Each number is 128 + 32 x the weight over its row's rms, rounded and kept within 0 to 255. Layers, rows and columns count from 0. Numbers have three digits each. The size before them is the row's rms in percent of the matrix's.

# up: layer 2 MLP up, 896x224, rms 0.185, rows 292-471, columns 96-127
# down: layer 2 MLP down (transposed), 896x224, rms 0.14, rows 292-471, columns 96-127
up292 089:120117114151118173113109152137111111137035110239129153159068159121076104171094187069130065079074
down292 094:139164133110123151121141158133123108110100108176114160142082135131116096187061180064129068086109
up293 099:142164110082105158172142155232100135131137090172087140169155142201145134133113116159130125104128
down293 105:140129095114116158124132125242161151110132159172108117199175099155181110130069117166123098175096
up294 116:074127157200126136111149113084142162155076123151119116121053095139132161153129128137191166104088
down294 101:148144170124166085135113207150089148098160143071104117134155104098144162146125078117145160152137
up295 108:153108077139093154181109136125134114137118103085173158161115099146196094161075143150072120190089
down295 105:115095067109112173125109094112163083148165146122145107084184095139154113143139128126058160156182
up296 108:103127147110092140068115097084089154150132155143167078140097153132171079108146149093124127120126
down296 114:182136199103076145137201117140123145109154120137093085137107159149167187095161103155150107108148
up297 098:148143116106140077152139076169090080177167110062079090098135141186113106085092160096138120110117
down297 105:130093080157108084188090099151193097116084116180139139094129126181095151138071129153168108145202
up298 120:124133144152127102112167087164150083104124065138118099167108130129092158112095079124137095156164
down298 107:149114139111113115102170112148113096103171169146118065167164161105131221065132119123135060090169
up299 098:075134119111132129129147112146154144134098090107235150057153160139142126183144069166139194087096
down299 098:155122129076102145075167174093129156147142148157137100147140116093131173119111056112114065138120
up300 104:070121145080123085079124169095151138184133119108092112137165156091110142150099091140155080118148
down300 101:137153102138134201139121137144186162109104087123115072175109150140126144117078107187074133090090
up301 099:077110140132147054063135173129168109107105145205058086133143116126103113133071137110135103117119
down301 096:125117180121140060142129215166153166110124102144115094120120138179190088124072143163122125185120
up302 094:154128112178164118142131113136157144070167104113113111099152114112149141091132141112102124113089
down302 097:132151165169171168148133089122186095067152087054143075078164145133185170170127176118139156148129
up303 105:138098131155079174119165111123156121111127129133093144146082152115153203132108093140092089111083
down303 103:151156090155110138118130122099085104103186151139167105110125177123151167084142144162148135151112
up304 102:127136092090171158097063133126097115172110111108120132103125130148092140165117131166155155145095
down304 107:104179077109158170129144096081118078175151114129159151099098087124091146094138121146146121172118
up305 105:145125163129149172115117128110158115166104061172162154096086219155149131138078094110109098111170
down305 096:113142113165167149150128129147130173109124155117186144146131084154142160121178134099165123130133
up306 095:083160072135146092061153149158128131106115157121199091173103107117115133095126136117085116147120
down306 087:181153110171155095153148135139172129188092184140105141094129143142134143178118155125160122139170
up307 095:124053084124116134089121111184090142134141143107111195089114139116098096204129133123134158093118
down307 095:144092111132159134084112178107120152104075106144129099086123140055113157180141144109139106090082
up308 097:197152134185135161113162093104137126125192164128124141151128057117113090115117069107127140161105
down308 103:125087082113105084113122106175086100154169106155163125125124121160162156126090100134134141132168
up309 116:153109168097142142129179144194137063052117134148088135084103157161111151124189104072141152147136
down309 106:177112157115155132151152126169140056059093168149085116094074137146133172134196174081148141143169
up310 096:124137111107189118135109161143135066128158106141132098129139108159108124141094145145144194169128
down310 102:085140130086163137181162150136160102131122147058136141110151152105081114127139085138126114119133
up311 090:068102062175094125154093128160124121147154086110152132092178120176125118130120118142158204155073
down311 076:145186202146140135164140116166171133112086103090138153132152130099147133107158124145109115132156
up312 098:146093136076128146080146108115120134144167143148117159070099221154133122148142099088136166136151
down312 098:079095112116073100115187133075165115107157068138124113188112120126175128131103101088102055180085
up313 105:133137108131134158136134119093107122144142095116106124141087112131123132105123105121100100138136
down313 096:129088077123139125124120131079156117176152154056116072084119148147129167165109134125151096163121
up314 115:121113139069134101128115109145111150158144124185186160071157144076129100109088146131203098140130
down314 110:124119096163084127100073122107133090149104143166112126169161160122156142075164141119158155095168
up315 104:117079165067081156113136034144124112079116119171200110101102182100117166173176097153136141129123
down315 100:103164096104136159112138119181086118164144095104090124153166144156097138140159172151173137029208
up316 093:112085083102092100126105115119100139132125169126124198139071192120120154168134144156077117109120
down316 090:167152138063104184129185024108165135154107172113147115130084065145092184114137153143160128100091
up317 111:140120169089153107139160118113068086068187093145184111107127112114064062108129110112172136109123
down317 099:122127075150079144176082140122170149131022129145094133149148136129214163148148145118111144112132
up318 083:123167092039054110150148093159076120124159190167145121110155132136147111134120149137130136156116
down318 087:110160169112104109123191076150138134119176122159129189091165129143114072119165141116187114116125
up319 110:112128188125165147077114071116123131175167099118115157102122160086105108191132132103165123090102
down319 100:119102184051141155109099167152143097117123118037141074079054178162123115138163154085115154117122
up320 094:202076159184099120113141100158186127143131124082141062091100111181172140149143095119144150103078
down320 087:149122149119162113147126154126089047122181151109187077196138072158104202127122118107145177116150
up321 098:117141127106145158086149120144134132090080127151166107147140134163110130107107135202143154150157
down321 093:131113131137123183129133115173118167147105126138165158147130129174104142175081087155111129143166
up322 112:078131096134088079130111150141151132133137066097117101107086143166130144162125117127099161157135
down322 116:100136102074125131167162199148117111184125123200132158127073152072148095150108126165115128090177
up323 093:136123171184102110163122113117149086075066119167188182090155123212102108112149116109130151127108
down323 109:114150140150091186172161121143206112095095129151174196116163087131069127076164146095083158090192
up324 092:101220127125119163119129095142138127073093072132084128090154159153160205121084066090150115136170
down324 093:183137145164127144068173165139098102156157087092097152097136171160212153096175190122140191185176
up325 108:121111174129090148150106157135130106052172122170098133125149165157104111158105132067138105133097
down325 106:145132128104072145162113126101179095060120169158156148162134104107110119152092143095096123075117
up326 090:172052114116155087148156112209114135131077120127058088159143126136071145107194142135198074116131
down326 097:145134121132156130144164128153114147131074153157100150159109137116148145134159096163146024173157
up327 099:135132120109102125145133120147119180104078149098094108125104185113099151127121120122142091172110
down327 091:145134130132109132131155101165188099122124160142130197167198132176092148158172147096136140152157
up328 082:104116143117113124090193158161155150129160072140157147140096101089149098104113137088088103143144
down328 093:165146070147151132147183108101130163136121117109152145132095119130156139152064109110053126200119
up329 079:162077207102208116129139136098170127199110142124126131092114070099116139143123117080146083132133
down329 085:188151113210166207117094143115131123137142122129107115157116107215190146115088164143149128108104
up330 082:179087142122142167156137142126057123074105166165211149176165117099146109132078144138126136131128
down330 072:132088146130070158088127133062121133142113124111159185120139149128135150193082118110129120138075
up331 088:140109124201122141131120095187121133098137120134092181119102131156131139156135151117141147143134
down331 099:133108114161122126134147099197184168135151075150120174160099085170151124138119157146135122155106
up332 076:143177104125063104193105101096026091114088164151109125136102137158137104166117150077149123104127
down332 087:099204118080084109141036187088096147106146123127102052146127076164140070144052108167111138140140
up333 106:150165113122163092146136161167093102119166120120108148106181130166084103144204153144185108179098
down333 071:121119121116176201169137082119153169125109105080090109127084156076167138097087097100094091128157
up334 098:068126136109132117094178128082079089135046106090147176149093094133087155089161115133087161113145
down334 102:158131119116154134118136087212157088120046137139149136129134180131095152103159148150193141171131
up335 092:136144146165116123120158082122142104178137069169051172145136094124104194149143115145116120119119
down335 089:149077145093123089159235103133133179074143175164147148140137079087118133075134076117101121070159
up336 098:146124108115094141070158085117194159099138141116149133107142134172080136089141144135087132175085
down336 100:141117167107143154103113143144114097110204126148117182169196099132141148103105122134097072154140
up337 110:155142134193132134136190089138116162131175133169118183153100175100082116133174137147129132146126
down337 079:124090102085148153147093103145126085126091156121083094105179147188153102107127134116139158155188
up338 104:134174133147118128065158184070176118137122169102120085138103194102104141150122077135112098158135
down338 093:120147129135151126132114122105120075140147145107114095124104118093147099136148126172105121126168
up339 100:084110097150060108056155163109133133144117088113165166104079076196117104151099145164111088132077
down339 103:141135120141067113077124120069166137141132111147191181113167107161143131077141160166145094117177
up340 089:140094138106120153100149076202139144133155091180106134108138147168075061123192083079150149139122
down340 102:169154083144159103172157122136120165099134186116160067075148167189095070146122151132149106151145
up341 112:108173127149146162148173105147159160114076100164136112156085183076146166120051135090098110093092
down341 095:126122153097151124085136119060148107079134123107115118124132077165068119119166135160195160114109
up342 107:158148112104121137038144180145057126135147123120099118136161116113094177134132113109119108045156
down342 098:139116108116111150070120169091133116151101144102187157163141140184160158177161144161138083178157
up343 112:135137148045167178073121142141124070106088146134122076122062138130155128110155160121164109178156
down343 110:125160140130203158153154162123091118114158100098150150128078183114180142152163123126083113129123
up344 098:147113104171138087086162110147118160160170170162119151158125110117114096130137126094122063104173
down344 096:140086155127204137091078176121180146169045131136154117109063173179106146140205150073175118128159
up345 097:134094111121113103082106063084089132160079166093189131106141161120182176099115111162143127114104
down345 102:079132133149135181114153120165099215161091127121125144108099123102155161062084126178129100140126
up346 083:126109151188109137149116118127100124164120138157121128117082108095171121048085136095142186101101
down346 069:162140164097140117111155112102125103182074148143140166150147122128184163149110135149140095094160
up347 109:111143076062137127111124201202068131121071156167152148163122093128135107120126155135142164101145
down347 102:080136193155139122075105051079178122123151159149131111133136154115163129121160125194152127154108
up348 094:134140094103177118099127145165145123156137126136147117143101073081120104138145121115085139085150
down348 087:232101141113129119097090123133153124137152071139098078132111207134139111152178137159111125089162
up349 093:122111155198106082130161099118155076157101170118179159089090137149159087086105129103160174168173
down349 101:134146129158127164117148111229166139106136224102079135095081157147148140166081148107117152124097
up350 090:134123195131153105099147108069152115130115137163109156101121183112169093146113104104094182158097
down350 096:124126169181183124158147085104088128111118138099123120097191191095169138183136136104138148169177
up351 117:173112110117143119132164151113163123171209126170094106145147124103135138138134108134118108126105
down351 115:193119106120133130147194153105195102185156130188087093113130079128119141150103070172122136154121
up352 123:101088145118121122128173088067087172116019143108120085081113167160136118077142119088136147127127
down352 114:189091131164159175128129186110071119136114132187174189108125111152111162202147176151131171127154
up353 095:076166127144135194162136128121144105164131157090127094134074172148155146089157093118125127162088
down353 105:087120154066083186183054129119167125108144144103130103158094168167138063088157112110108092134129
up354 117:116148132085129085071145113059143099138106126075101120135180107137130113192150114094217154151139
down354 115:168161128107187154161107157113134153145164132163065069240170152149162122142080140117125111134178
up355 077:145066146152144114080102153174116132130174121119068152130089130166094100129066108134111105221092
down355 065:105118116149152134191091084098113159133120148071080119140122133160110153191113078098128099135085
up356 086:100087076137123113150139104105208156173134150143142137096114157153196140088053103105131097165109
down356 091:107122149149105074175116131065167100161119134115090092135151116091113127092139084062125116102153
up357 109:143116137048193143087096091141102150215182148104138148143124137110105131124134116145191051107140
down357 114:135069168091159150117070072133084146153086131196125122150101117095132149145111116159146121088133
up358 103:136145131175182168106121068110076183126120153127141160122140092110140103129101193130176211134196
down358 099:145154179130134150135187096126106158160121105101128153120127131126151115113145156101136191202165
up359 089:122096074117129072134100143130156136145143096180145229140114125154105153161094156107110096163094
down359 086:227133151183155136137189080109103065132110167123172149137128103128137155175078124136142136151130
up360 065:126148165170108138148168128122103130145136165147121155151133144135105156085110075072115138132084
down360 082:118140142156118190114041080122102080182158104130108132098140161191150152138106092119145139171101
up361 099:129167144131098091126152094122122081184152022055136157110099106128174143153105113119121100141099
down361 110:075212121114109149118144121113120070185084125098123194143158120126123108114122127133121100159092
up362 096:080184137167144133108104112115095107104122136130067131172138105157138118142139131160070167086156
down362 095:133211085134178140160143106095099146149165166077101151164143147109154153188144156166111139163149
up363 079:119110097095146208151146140110145174160139127104092170113115142076066136157103174115122105077081
down363 087:145095069105153136125164121180162126139052179142129192059134091138152082168117171037144070072092
up364 101:120111171143136122155163094165158087146136120110096185146114097131075098135123134130143145141082
down364 097:124155126083093144134105156101164130088185129121096119141072126137135185155125119092093123102097
up365 090:073112088132143173121141067148111146094142133113184159097157121152170076146093158176161147138090
down365 090:103082127158159160172180138142115097142114120138110146120064130133118118152167152120145181145117
up366 097:136113104123181124102159173183092112140136185133073096149130121118153132073138138095119163063175
down366 104:178098082108078109152175119105114162099083112136121098142142119135167073118159077147188190123141
up367 081:139136102104109149166052160250156067104198129127130086118128102129120156133120118135082159128132
down367 085:089140129136127139125111127179122131162185143108125119141071158114027134093179117123110120173100
up368 091:105168137175104139134103176165113133067167109124117108113159141148120088143108144107140146136098
down368 090:099165137161144129142082199178110139105117131071114154104157103164176092122120118079105163144073
up369 101:107064112059158126116146148095158222157097104130193112104083057111108117126123151130155139129169
down369 094:115139088117145128113144091145144185145142153110152101132082070111080116068121124140117123095160
up370 089:106095177189193142135118129141079152170131158132099104115161112153140108100136117146096126031146
down370 093:122138148144190117126112104117101115166112097131077078130135125111153084083159092153106202075124
up371 103:205135162111122114098146096092092107156121099148133107119163128102061081159074140141138089108135
down371 104:088165104088126110084148113110126092145123117131110174121151147105101149148075178146195121130110
up372 104:138067147124135124139154136098155098123073110144133102131126101131080105168135113165159146079094
down372 095:133052199096093074170124146174068151104132090112160130178087136088220168126143128161136118116119
up373 090:090186140028139150129129147146113169101131135127163176149117097137110121130096116126123135159134
down373 098:130152074163139142116116120196168155097129106107067105163087108108115118123137114131122136206115
up374 092:100094106065103140112165075091138093154157137136120124153139153096104069121158148137076078114111
down374 102:154080147109088173105072152161138112127110135192093159140144100166142109118137116121076118157178
up375 108:124117106104171121146119110188160110168136115140120097137102089164140130164129140108101105133113
down375 111:122129106143138112119064137146123147131138153105098146102144153155160124158116150152092105150216
up376 117:129138139061105097076085127124089114134074161129139094054154177138131055155176103133192120156089
down376 115:112136133158065106148122171176088135150131111113126083062133072128172104152122093106118138166160
up377 093:120105178081093121151117076155156117114126095120128173146059142126185184152158085142104166115081
down377 103:146078112129143176154099088153080126154160114138139115140137105161137064172119101161153183144126
up378 074:087191136075116121194125163102115105090177172087114099126126116111145146084085129200094124127088
down378 091:119177154153151137166073160108116108089159142140096130157109110146113128103116093162113155133156
up379 106:062152185066100146103126145119071128122145141114155161091121097098110129127077152100155092098111
down379 098:125103099126084139073103106159105092062130133119147091079128175127145158119150133133149107104104
up380 094:087175132149117078131144110117096137177058124117126154109104138150101155124220121159132132137083
down380 093:110152092159145029119122156147118169115151142092196181148173129107125156132201035088116136028104
up381 100:145103175086100134121191157150106111116159157111146134131066079057101109119101135066138144113078
down381 106:080123148095096177040163102173120099108218147130104082143111094082160135142187150116117108124124
up382 100:146163114130136066143130083133127126151166146145067145177152115081090159128142092104171088128127
down382 093:093102139094178070188110121202136136096068180102142103165109161123118131140165127114103126089149
up383 102:097145139104103139115146131099156112077094161127126057160104103153189072164111119127134125126153
down383 103:177156129190140167138070109111131133151101128139143148108156116156105103135115145141128156136169
up384 098:144135120126130077096190142150146126103088091140168119088137155138069136165170140138101143096149
down384 105:167111151118099136081151105152117136103089159090173150169134145128090189115217131155125090073168
up385 098:101142146154101139096136083190153130151161105146101132152143116212121162139178120147142115139106
down385 097:100116111169140183142151130124144204160156164061100082167095128117185166118124117163117120111087
up386 105:123122128140107086140106047114154134103141146237082100163145109120162113187165178107140094160070
down386 113:148124083111196125116149209150162106145123152032152142085148143131089125128094059139139168096180
up387 086:134105131169104110156108148112191103105124167093062145109070160197173163184105084144157172154150
down387 091:181108106145133185124196116158103121142105120123180245106109155123102149126061132100124166114089
up388 104:081138111146142071160128185136132145116122107110144124116101154165094106120079152158110073135091
down388 102:117189169189078081145178088154123158146125104175123096086103119163109126052087094128169106089078
up389 089:047127054133131108134175108075139111177092123187117160188119144080178123120165080135111160092103
down389 099:155130144140222164126117046114153158132151094079095165160133091112104052151132115136131105086103
up390 098:112186130174130140153094174180126141093098144121133125188123117130109100063133124127117130080120
down390 100:117131193144111127114159127146144124130145125162106173115090131187114120165118153129100131119151
up391 102:109175114148088145097126136124154147157067173082124147143121117145125134081121154123141149119118
down391 098:128063094107056205130131146101173181156075173161084116078150130202118073140102146072117189101172
up392 072:144199146083057091164124100092091165145157120151134161133147081110126118147083164069113127170166
down392 093:168144146195117129096133080116114093166108116183115196108096038142112144141115147097125139182176
up393 091:143099157131114178114102110117180154178159123115099135168092112167126130127083145108139135159129
down393 092:116213153135150147105095099120117126144181098108166130118183131153084061078031083151134164146096
up394 103:104142171185156145159027135152022131113153088124082130105176113118145107148059123134135136172147
down394 105:089128172132128113180103141123068137136167078088071128127150080162130082146091120088136137146122
up395 109:091159125126217103119165081173100120082086203084208111069080104155142127111127118128145157103107
down395 106:139166109163179120174088102067094111118093128170114099108135072110185110152100148077101082126091
up396 104:192123090118108132145124107145116145126146120245122136164156153145100128099165157144138130143101
down396 108:202160138119128139121103158127166119096146154177156124116156115160135158111151142127161109173117
up397 101:130162073182099163179120171126113115108116174126155123114166109154114129148108131147105175194058
down397 099:135111068144127149119142128139116121114094101115079088097142103140169115168149159133111134121049
up398 096:146082103070068099127146118147136143145006136149088139106112151128138128121118182155143154134137
down398 104:108097107140093112172119074080137132190066120147075171079167122116126141151083166124165103160130
up399 076:143134196161114162062061155112122131146108065124135106097181125169121138167095195119145177201144
down399 098:172162096157078127076178184159081088124126127104072111131150035146151163130120109110093166134098
up400 110:119155101165150157181117083170169151109080186116141124087112091141160136120138165140120131082118
down400 109:135111195121139127132111074083141115117156116114095103126171151148096122196053104187073107123117
up401 103:118060103057118100174107161186113069199135106124173137101067140172160139182110173103128118075126
down401 102:074132100115125172136141099131128102123117118122137134060043103100153117079176098090132101103184
up402 093:117094130089119181119091114159144117086117165186116096122075103148159155096127156061124072123137
down402 094:105104193158104137092139100144111132162162163164153115144144135138149148105111168139094086120109
up403 087:092103141109138145092115180175104105151110162093146038092210102108113077108143149138159182121094
down403 089:066071126161105075152146167129106086145137135098161122093185144135132102108144117116133174134054
up404 081:112119137116116096142176112124146111065103069085105205138095146131077119170111135136112132160078
down404 080:135095093117067129155155122085116096137136136126115124067103163174143146163106123114125111111120
up405 103:096122101126119130126119136143163088147113159176122177124122100119155136130139122139109117078102
down405 094:114072113116094124164099126095147162100086143126158127120154127163164106203095184164128103129140
up406 112:130137146133128068099149131147164075118118078143147140125161126104104128141096147073123122108198
down406 103:144126210173082132097132139099150091095059113099153072127114184121129159103167141078118073092185
up407 108:158114222115159105186124094143139100126136124114172069153132107115134180116059150142178105075133
down407 110:114066166134140110148119095151165122131152155133167148085110122149159198122074169144143131062118
up408 096:106196196103143180141167102086132144104133106135132134122148132139080143143119151098164168117120
down408 099:206054104099106157146166094125098090106175140118096089178142109154148115128174144122190145133156
up409 079:043148082168126147175110169184125161132083137081117114154108061145158153087117145121100161085163
down409 082:134119139100116133132112127165120100076163109099086063113141124171125128162077095122133162137112
up410 090:184134131103131110119155088123109126153132143159113118128105109131157140081102118128166112113210
down410 091:156186138148167095103146149174173103104161118132134123119159133070136102185134179143138115087171
up411 098:143121021151112103103158143183161106079077000095099156159089100160137154163095112128181123103120
down411 099:123106079145092174130125166130126109118130042102136060151094190121137107083163135085126104127129
up412 076:093136124152120138151091119099166126117107102118123107119106124127146170125109097109082088137120
down412 091:105109154136111156135102153103111127069128095125128078141131123199081091092104027162159080159103
up413 104:121093147125125146142098150188161164122150165081109156142105142146115123135123140147164129088138
down413 103:112091167148155166152115118146108151106121105152151105094175135072097055095093118123121114136116
up414 090:170115085129110112127072175122159196179153149122117059094096061154129134122069116134135105107119
down414 088:167122113157136059107078082162125170142138109104159106117126139131128147176110114163144148107120
up415 091:143132136083093126087069101089117117137182147112101123136081136151148117130105111136105155192100
down415 089:113150133121134131147114124071068076109098180144121213182128140105113082117135060072099104154142
up416 104:124126124144137158114119138084115138094142182115088115113120161120105161134064131096151138090110
down416 111:129146153064140122120099176138142115142179148126151113141073097103193094140155099140155140079129
up417 098:166115109108136142090108111158078117131199109101172172140154089132155159155150108166135182081121
down417 100:184127109101104182109168149206117100153169098163190137123159108134150181132120098150097203097105
up418 078:064169161101109101106106183092059136109151138137148140139101134158111118089069081166171157140107
down418 085:163183121114130123067128106139098159100146143107104103113105134158094137094101150122086148126130
up419 100:083086170149116144137085145088129147136051115131081126093105175163174151134167084108148186140131
down419 089:178119159096152129141095148140125108039114176148117097142096176166143138119117106177126137085169
up420 116:099134131166131100104139159091123114176147143171105105126182125162147081096225118135114122100081
down420 105:172165130175095171112135078157135149193145126128149133162116170148160125179093109165161148141114
up421 073:138162083161160146101111107095159145205088076157162144160180087115159124100121145167110209089135
down421 077:129115082128161182092175126099118110163090146153154141143198114065150190116099077098095170151111
up422 103:122134163103185115122123070104117124124105101080126119107154109116111145167158100101204139158100
down422 110:184134090141160123173124093107159112122113084172124105117126164135130185127159081058143089124079
up423 107:158134158097104111171073098090061152113164124118115132097146183118080148167072126057180136093147
down423 110:135116145081127218199146074040106081115114104147069150151128123139125096141106190147218124159173
up424 096:133078153135115137105114098135148089146156164130075139121123159117111122096146115159096111117145
down424 093:132184130111148129069118124085188138101156126172140129204095097144132144111088121109100120171167
up425 105:140175139181129129163050175105133091153162126131084095122118122095105155165117125130076116116132
down425 093:121127129156178137150100123104099101125187146150136143090089115081116149157106142127168119162129
up426 113:137166171115112093109121108123107125109119169078127090132113136100100104083158079201165148110092
down426 106:128142093118140148158087106109155080074111202069117121122133174136128061128147158136134115153161
up427 101:122162147153150147125125124126126100173160193130057118086151113175082122131118171133143165156144
down427 103:092165112116133128184157103108142167187182138127052148099112093135139079109138128134112101114117
up428 086:100119109112082161138119089177131133133158164151131138064110122141135140142075116181055137149082
down428 088:120176081159119112121116115149095093067157153169089114088131112137141081139108166059155153121168
up429 091:151069129106168130156097121081094156120127141095163103146176150070138144176088194055126101102108
down429 099:133170090170131131089149142173099115144139130131216130185147110091086143112098185090087099113102
up430 107:126142166079155113097137076189132130180149141129152145084126120148105082105143137108139061143146
down430 099:201158141133142137074137094187097138132101162132119133132176086071106085105109054148166077195115
up431 109:153115177092148146155090141112137137113117116170136143133089159126127170150087128122117076122142
down431 111:119117176143170072071111122100148069162108130105138124123134134125192125097107187145141117165192
up432 093:164128088251127133123104132173135109171127139149097180129152132104092124108204127151109111059133
down432 093:169196028119124127178181134115120123111091081134160151139172116127071130124033093124069122129100
up433 096:092084149152100110122172086107126162143150114134105144138136117122070135115156096141132106083176
down433 099:125129123157094110124115134145104152137154146102175180154136116184148151071142072179176187098172
up434 112:120115138137157123187134140138176164190089097159153155135117071174128087112132176124187159113104
down434 098:107088136134092090089093121130115113114155048148154139153123172132121128163225134069111114104178
up435 100:101097114153124148098100123155106159115130139125078141163082132124093166122091163074116122156140
down435 095:135121134158140132153095122133114100019118111215151130154181087129141073127132151156098099097088
up436 101:093119125120117111131130083133152144082087099168154127153085152097102058112130151117177174078186
down436 104:072107114162088139134079053113124153134095097181180114183129144117137145165165094095163167129124
up437 109:153155119129144115125134123197121137158148086146069150170109116096088160184117099145126150119168
down437 109:151127162190171067126151149134117107187072124067143156205129106144122157147127119154144167137143
up438 098:132124074118165124079131119083163125117093123130124130142171159081095120185156119161147113178096
down438 110:094119110122134141098162167145135126115142061174133067142134187140106114183130116136147068118076
up439 073:088114072157165137110155105102129162089078167112155180158146168084101110095146083146146115162123
down439 079:101135138140141109129125089132143116090113167121060144148122131123138110184172102132130145162114
up440 077:109115163153149126114124064120083143131134101182112142174099145065079154128151046144173157145107
down440 087:106138130186146137139097200098126104126124106116125159145073132119125146154123106146193181111137
up441 117:191138144124131208152150141166159102081080105133193153082117146127085122152067151159127141105147
down441 114:081137110078091187173188096116101108116088142113107089177178084098119174123091115168132099095120
up442 100:102142148101142159118135114159115129104132082132189126120150112080095068111159147107151135116137
down442 109:124161091140162149067114109151142122145190095152151130136142088156170081079084121122135119146129
up443 084:158168113104127041135160092088143134163129135178080096104159132187135103091127086102113153096190
down443 089:148142130151105123115139124186119080115154127104168081156121084157094170096175168161101188112084
up444 088:123109098152114123119116163121143137142161100097115149186109116151109132126093155126162138177070
down444 097:116166066197096106090070174117187177149139112127156208135124115097102083136110126098121153165045
up445 102:121093195118138133111169171107146135105133135133092063149149117089118150096136112172119154199152
down445 103:151157212138089115163096113165128105110151081170128140112118115158147100142156098107160126192151
up446 094:141118134138104139165155121136157110116128148164108172117113177082148124111092145088096197149116
down446 087:081133127102199123110110147131128085117131156097115125131170115117134150125150119112097113127130
up447 087:110162102170144092153184099137161136167145140183104196120139084143111127105150151085124069146124
down447 091:104143124142097084148190092128109105173116147103090166088131139130086122083111145056077116173112
up448 114:185098141152151126103158119165064133123165110101142109092095092110096095121083165099104130139082
down448 118:109100126112106188164165124137095159095176119148076186109107087112180071125116169113166146138111
up449 103:155149105149076097100146073109096146145175130086110166141145100071104161142099139154106117133145
down449 100:058134118099136131123118064102106130184100131105106191077164117143129122155079085198086140122121
up450 110:138064095183101102089156132133174088119081131138151165129169109174161104133164147110121180143135
down450 116:168094160171099119118166129125153182172135099160119123122127061169191149194124102109114170148105
up451 116:164130109123085136155114160133072142169139140136081074105160101101149154163135159171109114170120
down451 108:125140170101087199094094115160162167113082138144084133134198117109126150152110175153156165077139
up452 097:101058176140105140167134092102134207171140099141149197137054145070094093137052142115178123146124
down452 104:104098091096162163157127076085140107086144118047107041093070127126055133027101150170128133111137
up453 103:138101125126140132165105138138107103115109158139094119100091156136150072155100134111228117098107
down453 093:123154132100061110167127092145135105076148089141180154101152194168099078152161149101170159150192
up454 168:122172102125137111137129106124121165085171118117138156156153119104167154147086117074114185115101
down454 111:172194112140158124129105167118112182072161122118131137135155160160171123118099145149159124075113
up455 108:158106133137132182166149091188160128113132159126135141095111081156145157153045159105124068086116
down455 105:088137122129113173166141188093134120126101128144140113133138150085095170141140142159127146144169
up456 092:118085114094148121113101156190100143093152109167099098139165148132133118182112139135178161089141
down456 099:161112133137157148174108115128088090042150107184111108118141125119170089192093082124131168129113
up457 107:129177142149109153104136177160158175160109184122117140144127165109128145127150140101092042158103
down457 093:153114115123145147167158076100127131176149184077184127116082098149161070155120095112106155169184
up458 080:139127162191102119096161166135160132142080159109110137108149185136103141143104123093032115137045
down458 086:109122122114094137133174111101198094201110130098105129107129102170141108101116122153178183095103
up459 099:149141153188193135077122051122131139122173165135062125096123152100089111110152135075080137109163
down459 102:148106115187130185134139168077124109099103196114111137180121052130146121145147081134133154105092
up460 105:105171113122075118111065186139158184166126116107101158099072074113093098197075139125154086079123
down460 095:091086157194095146131101184132157094154160137093125142122118089071114126138110158192198113163149
up461 081:140177155163145083166159089177083089161093148146160105110181119102120036140106134133100119124089
down461 097:142179195128138160166155105087138084124096135076125140133150131217138094121138134171177070120087
up462 090:093154118147108148120097167068113133127158129121128071149115127100126120107098091157100064104187
down462 104:160088083121103074144130147193102117054148112138153107173153112149187151124126120113128077118111
up463 099:135126118132174130175143093130155139168104144156148175117081158123101159111112109105120075126130
down463 101:138045091094198140165155118150069129117098138129124102197118133145167147146122097118107109097126
up464 082:163103144111166144100183141194163120121138069145115110143118135147108080107133158085152112059121
down464 095:167112079147176129167158175122169101090153113148084092110062165114180184143076187100132072122140
up465 118:049150140121159107153132189146157119144098155135135122109107127080097169147131159177118182133083
down465 117:178104063127099110158136109136139178151071175154183071124110085137145072141131070131124105175112
up466 108:117115143082139113114123100099074083113130110096118116084076156145101080138099132064164100092127
down466 116:145170071131134121161123152149117077138132141086143075131153129097120085114091115084131112109135
up467 093:151157143138177148092117196146163124131137043154121093154135147148096141089151106128183092149129
down467 097:123129199081064186130201166132079132135104108099153069098094158138092166113105118167175104151143
up468 092:155179123112094178141145099129150150155150115170101131077108112151115147177075138140107118094069
down468 098:082152146145082127135155133144140129122123133179103087105122112104111143130111150141107118091094
up469 097:130080129100095128139173088155162116168103112146111122121116125049066122122129103148080129141110
down469 093:124127145097160152125097164165127116165120100106152099166162146154121141166159139160136188149150
up470 098:110144147029108117134127183073091124179107120134127096121121092089070137150101132118117118104128
down470 091:195136119149130101119084156141143120115135168146124109112145106131116172125097184152157080080124
up471 109:114102151173096118163136190166160104116193097112149100158054121104100100176141133170166135072119
down471 102:115095110115085146092090139112141096091125142155099131173160118074098048151109175087178120116124